{
  "n_layer": 13,
  "d_model": 64,
  "n_head": 2,
  "n_kv_head": 2,
  "head_dim": 32,
  "d_mlp": 256,
  "vocab_size": 8192,
  "activation": "squared_relu",
  "norm": "rmsnorm",
  "norm_place": "pre",
  "norm_eps": 1e-05,
  "positions": "rope",
  "rope_base": 10000.0,
  "rope_fraction": 0.5,
  "qk_norm": true,
  "attn_scale": 0.304,
  "bias": "all",
  "tie_embeddings": true,
  "parallel_block": false,
  "extras": ["some layers without attention", "local attention windows", "gated attention", "exclusive self-attention", "value embeddings", "skips across layers", "weighted sums over earlier layers", "capped logits"],
  "init": "normal",
  "init_std_qkv": 0.0578,
  "init_std_o": 0.0,
  "init_std_up": 0.0578,
  "init_std_down": 0.0,
  "optimizer": "muon_variant",
  "lr": 0.0118,
  "lr_mult_o": 0.847,
  "lr_mult_down": 3.0,
  "beta1": 0.93,
  "lr_head": 0.0171,
  "warmup_steps": 72,
  "schedule": "wsd",
  "decay_fraction": 0.606,
  "decay_shape": "linear",
  "final_lr_fraction": 0.05,
  "batch_tokens": 16384,
  "seq_len": 1024,
  "doc_mask": true,
  "train_tokens": 124300000,
  "steps": 7587,
  "dataset": "wikipedia_en"
}
Each number is 200 + 20 x the weight over its row's rms, rounded and kept within 0 to 999. Layers, rows and columns count from 0. The size before them is the row's rms in percent of the matrix's.

# layer 9 attention query, 64x64, rms 0.307, rows 0-50, columns 0-63
033,193,167,196,212,180,194,199,178,201,182,215,185,214,224,227,217,192,254,205,164,180,210,196,190,201,222,222,212,218,219,213,188,243,212,202,222,213,220,230,199,195,179,199,179,190,213,161,198,215,198,194,227,199,173,180,238,183,224,208,234,193,191,188,234
042,207,193,216,187,201,183,208,242,182,222,214,181,213,172,175,176,206,229,210,204,206,183,209,225,181,161,190,183,174,209,208,155,196,214,205,186,208,208,168,179,182,242,224,200,240,200,232,211,190,185,212,209,185,223,195,183,209,196,168,204,234,227,216,198
106,198,242,160,193,236,222,164,153,246,216,167,233,203,222,206,215,200,183,197,188,201,201,211,222,180,219,211,221,187,162,176,198,196,184,175,180,181,214,208,222,215,186,215,189,182,193,175,188,203,226,186,191,169,197,190,203,208,190,203,185,199,200,184,193
103,203,166,240,203,139,195,223,238,159,224,216,164,219,177,182,175,189,213,241,199,207,176,221,213,218,180,191,190,212,227,212,185,201,223,232,219,205,186,200,219,197,195,215,219,212,199,203,210,198,186,210,206,235,219,200,200,185,206,190,214,209,215,195,203
085,213,174,211,209,187,177,231,213,201,183,246,197,229,151,200,196,226,217,216,189,238,171,184,205,207,161,221,219,195,204,189,224,193,215,203,229,217,186,185,158,202,213,218,198,227,206,198,191,208,208,201,176,185,169,196,187,188,203,218,215,240,213,219,209
105,196,200,197,200,251,162,212,178,233,192,170,221,210,200,193,207,191,193,221,185,203,199,196,203,233,216,201,206,177,187,169,182,217,185,187,214,228,238,219,203,180,234,198,195,211,196,216,206,195,198,226,246,183,215,181,209,239,187,207,224,204,230,235,213
119,197,199,204,232,239,200,197,232,240,183,222,214,176,191,185,209,251,228,150,228,220,215,204,197,218,192,183,224,209,205,189,234,214,197,166,198,197,194,171,202,212,201,200,189,201,179,189,233,210,187,203,178,232,197,215,203,185,196,224,180,198,215,177,219
109,201,230,166,226,205,208,187,206,172,192,199,190,195,216,252,215,212,193,214,198,229,212,204,176,220,204,203,197,206,222,178,173,181,211,191,173,202,200,189,163,206,190,196,152,165,177,216,227,159,177,198,203,193,227,233,167,191,208,220,195,193,199,204,226
057,213,224,182,199,184,211,164,216,237,275,170,178,214,198,216,210,215,208,208,193,194,205,217,208,184,186,195,212,180,208,192,150,203,181,184,189,189,199,191,198,200,260,233,198,194,210,178,189,186,196,205,204,165,196,183,204,218,203,191,216,211,193,200,182
078,174,154,219,208,208,181,218,192,180,129,246,215,192,208,182,200,207,185,170,217,211,215,187,193,220,191,185,187,217,208,211,246,204,231,227,208,190,195,200,197,200,177,172,196,212,207,237,207,188,199,209,199,220,213,236,207,194,202,208,208,195,207,197,225
063,217,191,175,207,196,176,225,230,236,194,244,197,224,183,185,194,188,241,174,206,179,178,216,190,233,181,206,189,182,154,170,220,229,182,173,198,217,181,190,186,214,234,189,173,215,174,191,193,221,200,206,209,189,173,187,195,197,185,223,183,204,205,195,211
087,201,170,217,190,197,186,244,209,207,166,234,194,210,171,190,202,174,225,236,181,218,178,227,195,223,212,197,223,211,209,206,201,195,220,209,229,235,218,177,198,200,210,198,228,223,210,229,179,209,175,213,211,227,201,194,189,230,211,222,245,217,208,219,217
108,220,227,216,179,238,224,150,205,213,210,190,201,191,227,229,196,219,188,161,213,158,208,157,183,170,202,207,208,195,211,215,204,203,200,188,197,180,189,189,179,180,197,177,187,176,220,209,197,201,207,180,200,146,207,203,230,202,190,182,201,175,173,203,195
094,171,227,215,191,227,201,228,209,219,205,205,204,229,220,186,193,223,154,226,224,225,208,190,181,192,159,204,221,225,195,212,203,197,233,183,228,229,196,185,149,192,196,219,202,173,209,204,210,207,200,189,176,213,186,198,216,202,191,187,220,210,218,244,176
105,230,173,211,191,183,183,222,149,204,218,201,232,196,207,200,214,201,176,231,212,243,217,206,214,205,230,166,207,179,179,213,194,208,200,214,182,186,186,233,229,196,177,205,164,233,202,193,182,185,225,219,179,199,200,163,211,213,217,206,179,198,228,206,206
109,222,161,209,226,220,197,195,209,178,197,182,211,216,198,233,242,225,201,177,156,216,210,177,189,177,178,184,171,203,206,188,169,156,187,196,206,209,206,174,193,202,207,188,229,203,159,207,169,186,201,189,176,217,219,216,202,193,179,174,213,220,194,214,214
111,176,194,179,229,189,183,187,196,189,168,166,188,186,223,223,197,216,200,198,200,192,220,205,173,217,228,166,191,165,215,234,199,188,179,207,232,222,235,173,186,204,203,174,197,178,163,194,236,221,185,191,217,177,191,198,199,196,187,192,227,181,174,229,182
111,182,219,171,222,190,195,216,220,191,199,169,214,166,176,224,174,202,236,169,182,214,175,190,200,197,193,200,204,201,176,191,215,227,244,195,186,205,217,224,242,204,234,212,227,175,173,206,175,197,240,201,199,175,222,210,214,189,180,195,197,192,189,198,225
126,217,198,174,194,165,249,201,180,198,171,191,182,192,223,187,194,206,242,194,210,225,212,209,196,203,220,215,202,220,237,233,170,184,197,223,212,221,179,212,181,189,186,209,245,203,223,221,212,174,157,201,210,213,227,217,215,203,183,187,212,203,180,202,218
105,179,190,180,219,227,186,217,201,233,192,207,221,225,195,197,198,192,204,209,201,207,230,180,208,200,201,224,157,201,212,237,217,198,179,186,202,210,146,188,191,196,185,186,211,159,222,204,235,162,213,209,170,159,184,204,190,204,168,172,203,201,218,211,187
101,202,183,204,186,204,204,219,180,229,200,235,196,192,167,179,226,215,206,192,198,207,204,185,214,207,233,234,236,212,223,190,212,215,195,240,222,200,199,190,147,225,205,171,225,198,240,189,220,187,205,224,190,208,217,209,209,218,223,209,215,177,246,198,208
103,209,199,148,175,234,207,167,199,189,201,172,174,220,188,185,217,215,226,214,193,205,190,218,193,200,202,212,192,209,197,173,189,190,199,193,198,196,162,163,182,206,208,224,182,238,197,198,184,232,208,219,202,210,208,222,191,172,221,227,207,151,193,160,218
109,170,177,225,198,184,203,208,197,209,197,205,203,196,224,174,196,192,222,206,189,167,169,234,206,219,213,202,246,185,195,214,250,163,195,196,208,173,228,207,190,160,176,227,220,192,195,159,193,192,197,204,212,164,210,207,216,206,162,222,200,199,195,196,203
103,198,211,188,193,211,221,203,195,195,188,189,238,207,175,184,202,194,239,195,237,169,228,183,184,197,185,194,199,166,203,212,199,238,192,172,229,173,171,247,206,188,186,219,194,219,217,223,210,211,220,198,175,211,206,201,175,186,252,195,197,216,227,214,187
104,217,175,206,207,233,163,187,210,179,206,140,173,188,196,223,209,169,214,217,188,208,208,194,178,193,180,215,191,186,262,204,176,171,198,167,236,221,203,194,220,204,179,194,204,205,194,191,216,200,213,202,212,207,205,178,202,200,191,191,212,215,153,206,202
112,187,195,180,204,176,250,158,171,184,188,223,226,185,226,208,232,227,219,206,193,206,222,181,181,228,217,166,196,166,194,163,196,191,168,214,209,214,202,178,220,212,204,219,187,209,197,218,184,195,211,185,157,178,204,223,197,194,189,203,169,190,198,186,203
085,209,216,176,192,218,166,176,242,193,232,208,214,195,180,182,170,231,206,209,196,190,227,245,205,177,192,189,205,181,241,202,169,198,205,179,184,218,199,238,210,176,212,199,202,174,214,185,204,195,225,197,234,226,212,195,176,194,201,170,180,182,190,217,214
113,152,222,204,186,181,218,223,216,200,199,169,186,185,194,201,211,166,194,212,186,239,227,177,207,185,173,190,199,201,191,205,221,196,140,192,169,168,212,196,206,182,174,213,186,226,189,201,187,210,228,163,181,209,202,210,175,194,202,193,203,240,195,191,210
116,245,190,193,232,224,187,211,214,169,183,178,196,194,172,191,205,251,215,192,202,202,201,143,209,222,198,207,204,201,176,178,203,199,212,201,190,215,201,208,188,210,211,227,213,194,189,177,228,246,197,181,221,200,191,199,201,204,192,201,160,158,225,202,224
113,203,167,224,223,245,177,175,208,216,186,228,187,158,209,195,191,182,173,196,206,222,205,186,189,218,154,210,177,219,192,170,196,202,176,200,168,187,184,173,250,227,210,203,169,224,189,196,207,188,208,205,196,217,192,202,210,197,188,208,187,232,189,187,218
115,171,207,203,212,193,243,198,218,179,195,221,195,192,188,212,222,166,210,241,206,168,176,197,228,192,198,212,229,180,223,220,172,221,192,213,205,192,198,191,234,187,222,216,209,227,192,224,184,166,195,184,212,231,213,219,183,181,199,180,199,208,209,157,164
118,219,188,207,200,208,217,194,160,189,229,190,209,191,171,220,182,194,185,178,215,255,228,231,191,173,139,232,211,214,196,190,175,215,191,206,182,174,194,194,187,216,214,220,178,226,217,195,204,182,214,227,195,210,180,183,218,218,196,191,211,198,197,203,170
061,198,160,176,207,205,172,182,201,174,207,193,171,199,212,210,273,182,190,197,206,220,206,194,218,215,198,190,196,181,192,221,230,193,227,179,212,197,239,183,192,181,185,190,168,202,203,211,149,213,182,187,220,201,241,193,195,194,192,185,222,204,216,196,203
092,210,219,189,212,204,231,211,207,205,212,227,171,164,189,202,214,225,213,214,234,180,181,163,206,196,216,200,196,216,200,202,221,211,188,226,176,230,151,197,186,223,202,204,193,169,213,162,218,188,198,170,182,180,167,213,189,192,202,202,149,191,184,183,199
116,203,210,167,234,198,251,215,203,202,196,237,204,204,213,193,213,221,223,186,229,184,199,180,215,207,248,191,222,192,185,192,207,192,187,220,198,216,181,190,159,225,204,197,195,160,205,170,217,198,189,174,165,169,171,229,194,206,183,201,176,202,191,213,193
127,194,191,225,188,252,186,201,212,181,211,194,220,191,166,209,182,172,201,190,191,216,198,205,196,185,172,243,211,215,217,192,173,214,232,182,222,187,218,180,166,188,238,191,204,226,229,209,190,194,215,216,192,203,192,167,218,224,182,184,230,228,211,232,195
116,226,182,222,166,166,174,217,176,165,213,184,193,230,173,196,181,190,207,236,178,203,173,247,221,204,163,214,162,218,209,216,186,174,219,212,186,211,181,207,201,213,209,201,211,215,200,217,190,185,221,219,207,243,193,187,203,201,210,202,210,202,224,194,174
088,196,220,231,218,173,184,194,185,176,182,230,221,220,233,239,205,225,193,207,198,159,210,213,206,188,189,169,220,181,222,213,161,186,181,211,201,205,173,187,204,190,216,220,195,199,172,226,236,204,192,161,207,185,225,217,179,169,203,198,212,196,185,228,200
099,167,214,185,174,222,192,197,199,228,208,179,170,192,180,205,202,245,194,213,201,243,198,186,195,190,182,222,198,232,207,176,200,198,204,170,193,195,220,149,212,219,212,193,148,212,207,189,169,199,205,209,154,210,187,209,182,229,199,199,226,210,209,200,205
097,197,190,231,197,186,208,235,227,167,161,200,230,220,217,165,200,212,197,199,213,194,200,172,202,215,197,201,198,202,206,199,162,222,207,209,182,173,189,242,209,242,216,196,218,176,221,195,221,211,216,205,220,210,174,196,229,213,236,208,212,207,222,206,158
063,163,207,216,206,189,207,183,208,179,180,209,250,211,215,167,186,196,173,207,171,168,180,217,206,186,198,217,209,196,194,221,188,193,212,176,222,173,231,195,211,207,142,201,233,187,171,204,196,191,215,229,188,213,194,202,196,218,195,225,229,182,211,230,220
064,260,174,194,200,217,146,211,202,202,211,210,148,170,202,194,238,186,206,230,213,191,196,182,182,193,216,177,190,205,217,215,183,200,198,210,206,222,197,207,220,172,189,208,177,206,210,205,171,205,190,178,227,212,201,148,185,190,218,192,186,212,203,198,204
077,242,187,211,215,174,167,243,210,175,193,210,155,185,174,202,193,208,220,209,215,196,192,193,200,192,201,221,214,227,198,224,198,234,209,238,154,199,168,213,177,195,193,204,202,168,207,154,184,210,208,196,207,208,197,174,214,190,212,190,179,182,177,194,208
117,181,220,167,231,218,248,171,215,226,207,223,217,148,221,196,209,217,181,165,224,208,227,174,182,189,236,191,215,195,192,200,207,189,175,199,223,208,235,188,177,203,212,200,187,190,213,185,222,203,195,199,173,171,189,227,209,192,185,188,183,217,189,204,202
071,186,180,230,192,221,211,221,229,197,228,210,201,178,208,185,203,216,184,187,216,227,186,123,189,192,194,208,212,225,210,205,211,231,178,198,229,189,237,192,178,190,202,191,205,218,216,184,209,191,200,201,182,166,172,195,216,205,212,173,231,214,220,219,222
098,200,229,204,158,195,235,243,231,184,187,214,228,191,222,188,214,163,181,195,224,222,171,205,191,177,216,218,219,224,206,211,210,206,188,199,173,185,174,191,196,190,171,201,153,174,201,173,180,202,190,189,190,197,196,200,193,216,224,180,213,177,178,180,181
090,188,213,226,197,203,237,200,210,219,198,237,212,202,181,181,206,192,214,196,229,227,221,211,183,203,177,200,197,211,211,198,189,225,198,200,209,163,183,202,212,207,247,185,173,227,226,209,182,183,191,235,145,215,192,195,202,226,203,207,202,189,251,192,172
103,160,187,193,192,191,239,199,210,174,159,159,169,190,227,200,189,198,215,201,206,173,216,174,176,190,208,191,228,186,224,230,215,195,186,219,195,186,192,181,223,208,171,208,224,208,214,206,203,169,193,181,205,167,210,233,199,192,176,193,204,210,152,182,200
122,230,186,226,176,219,203,218,168,149,213,223,210,242,180,194,196,185,221,222,212,226,205,230,203,192,203,215,200,220,218,225,187,226,210,189,214,186,185,210,169,181,218,196,213,186,213,203,225,202,187,228,211,186,188,161,209,222,221,201,218,166,232,213,208
096,187,207,165,213,217,222,201,208,203,230,233,224,188,193,210,203,220,189,186,205,203,203,221,193,233,161,198,215,193,215,164,224,196,190,222,209,198,198,203,214,219,222,203,175,249,208,225,194,170,205,195,157,231,186,222,188,174,220,229,204,188,235,178,185
113,208,192,193,186,217,194,239,198,207,210,171,203,223,170,186,185,180,187,196,209,214,204,213,195,214,192,258,235,221,184,179,199,252,210,185,198,173,205,233,215,219,215,216,210,208,225,185,229,222,209,232,233,215,193,177,226,221,201,228,213,204,203,208,194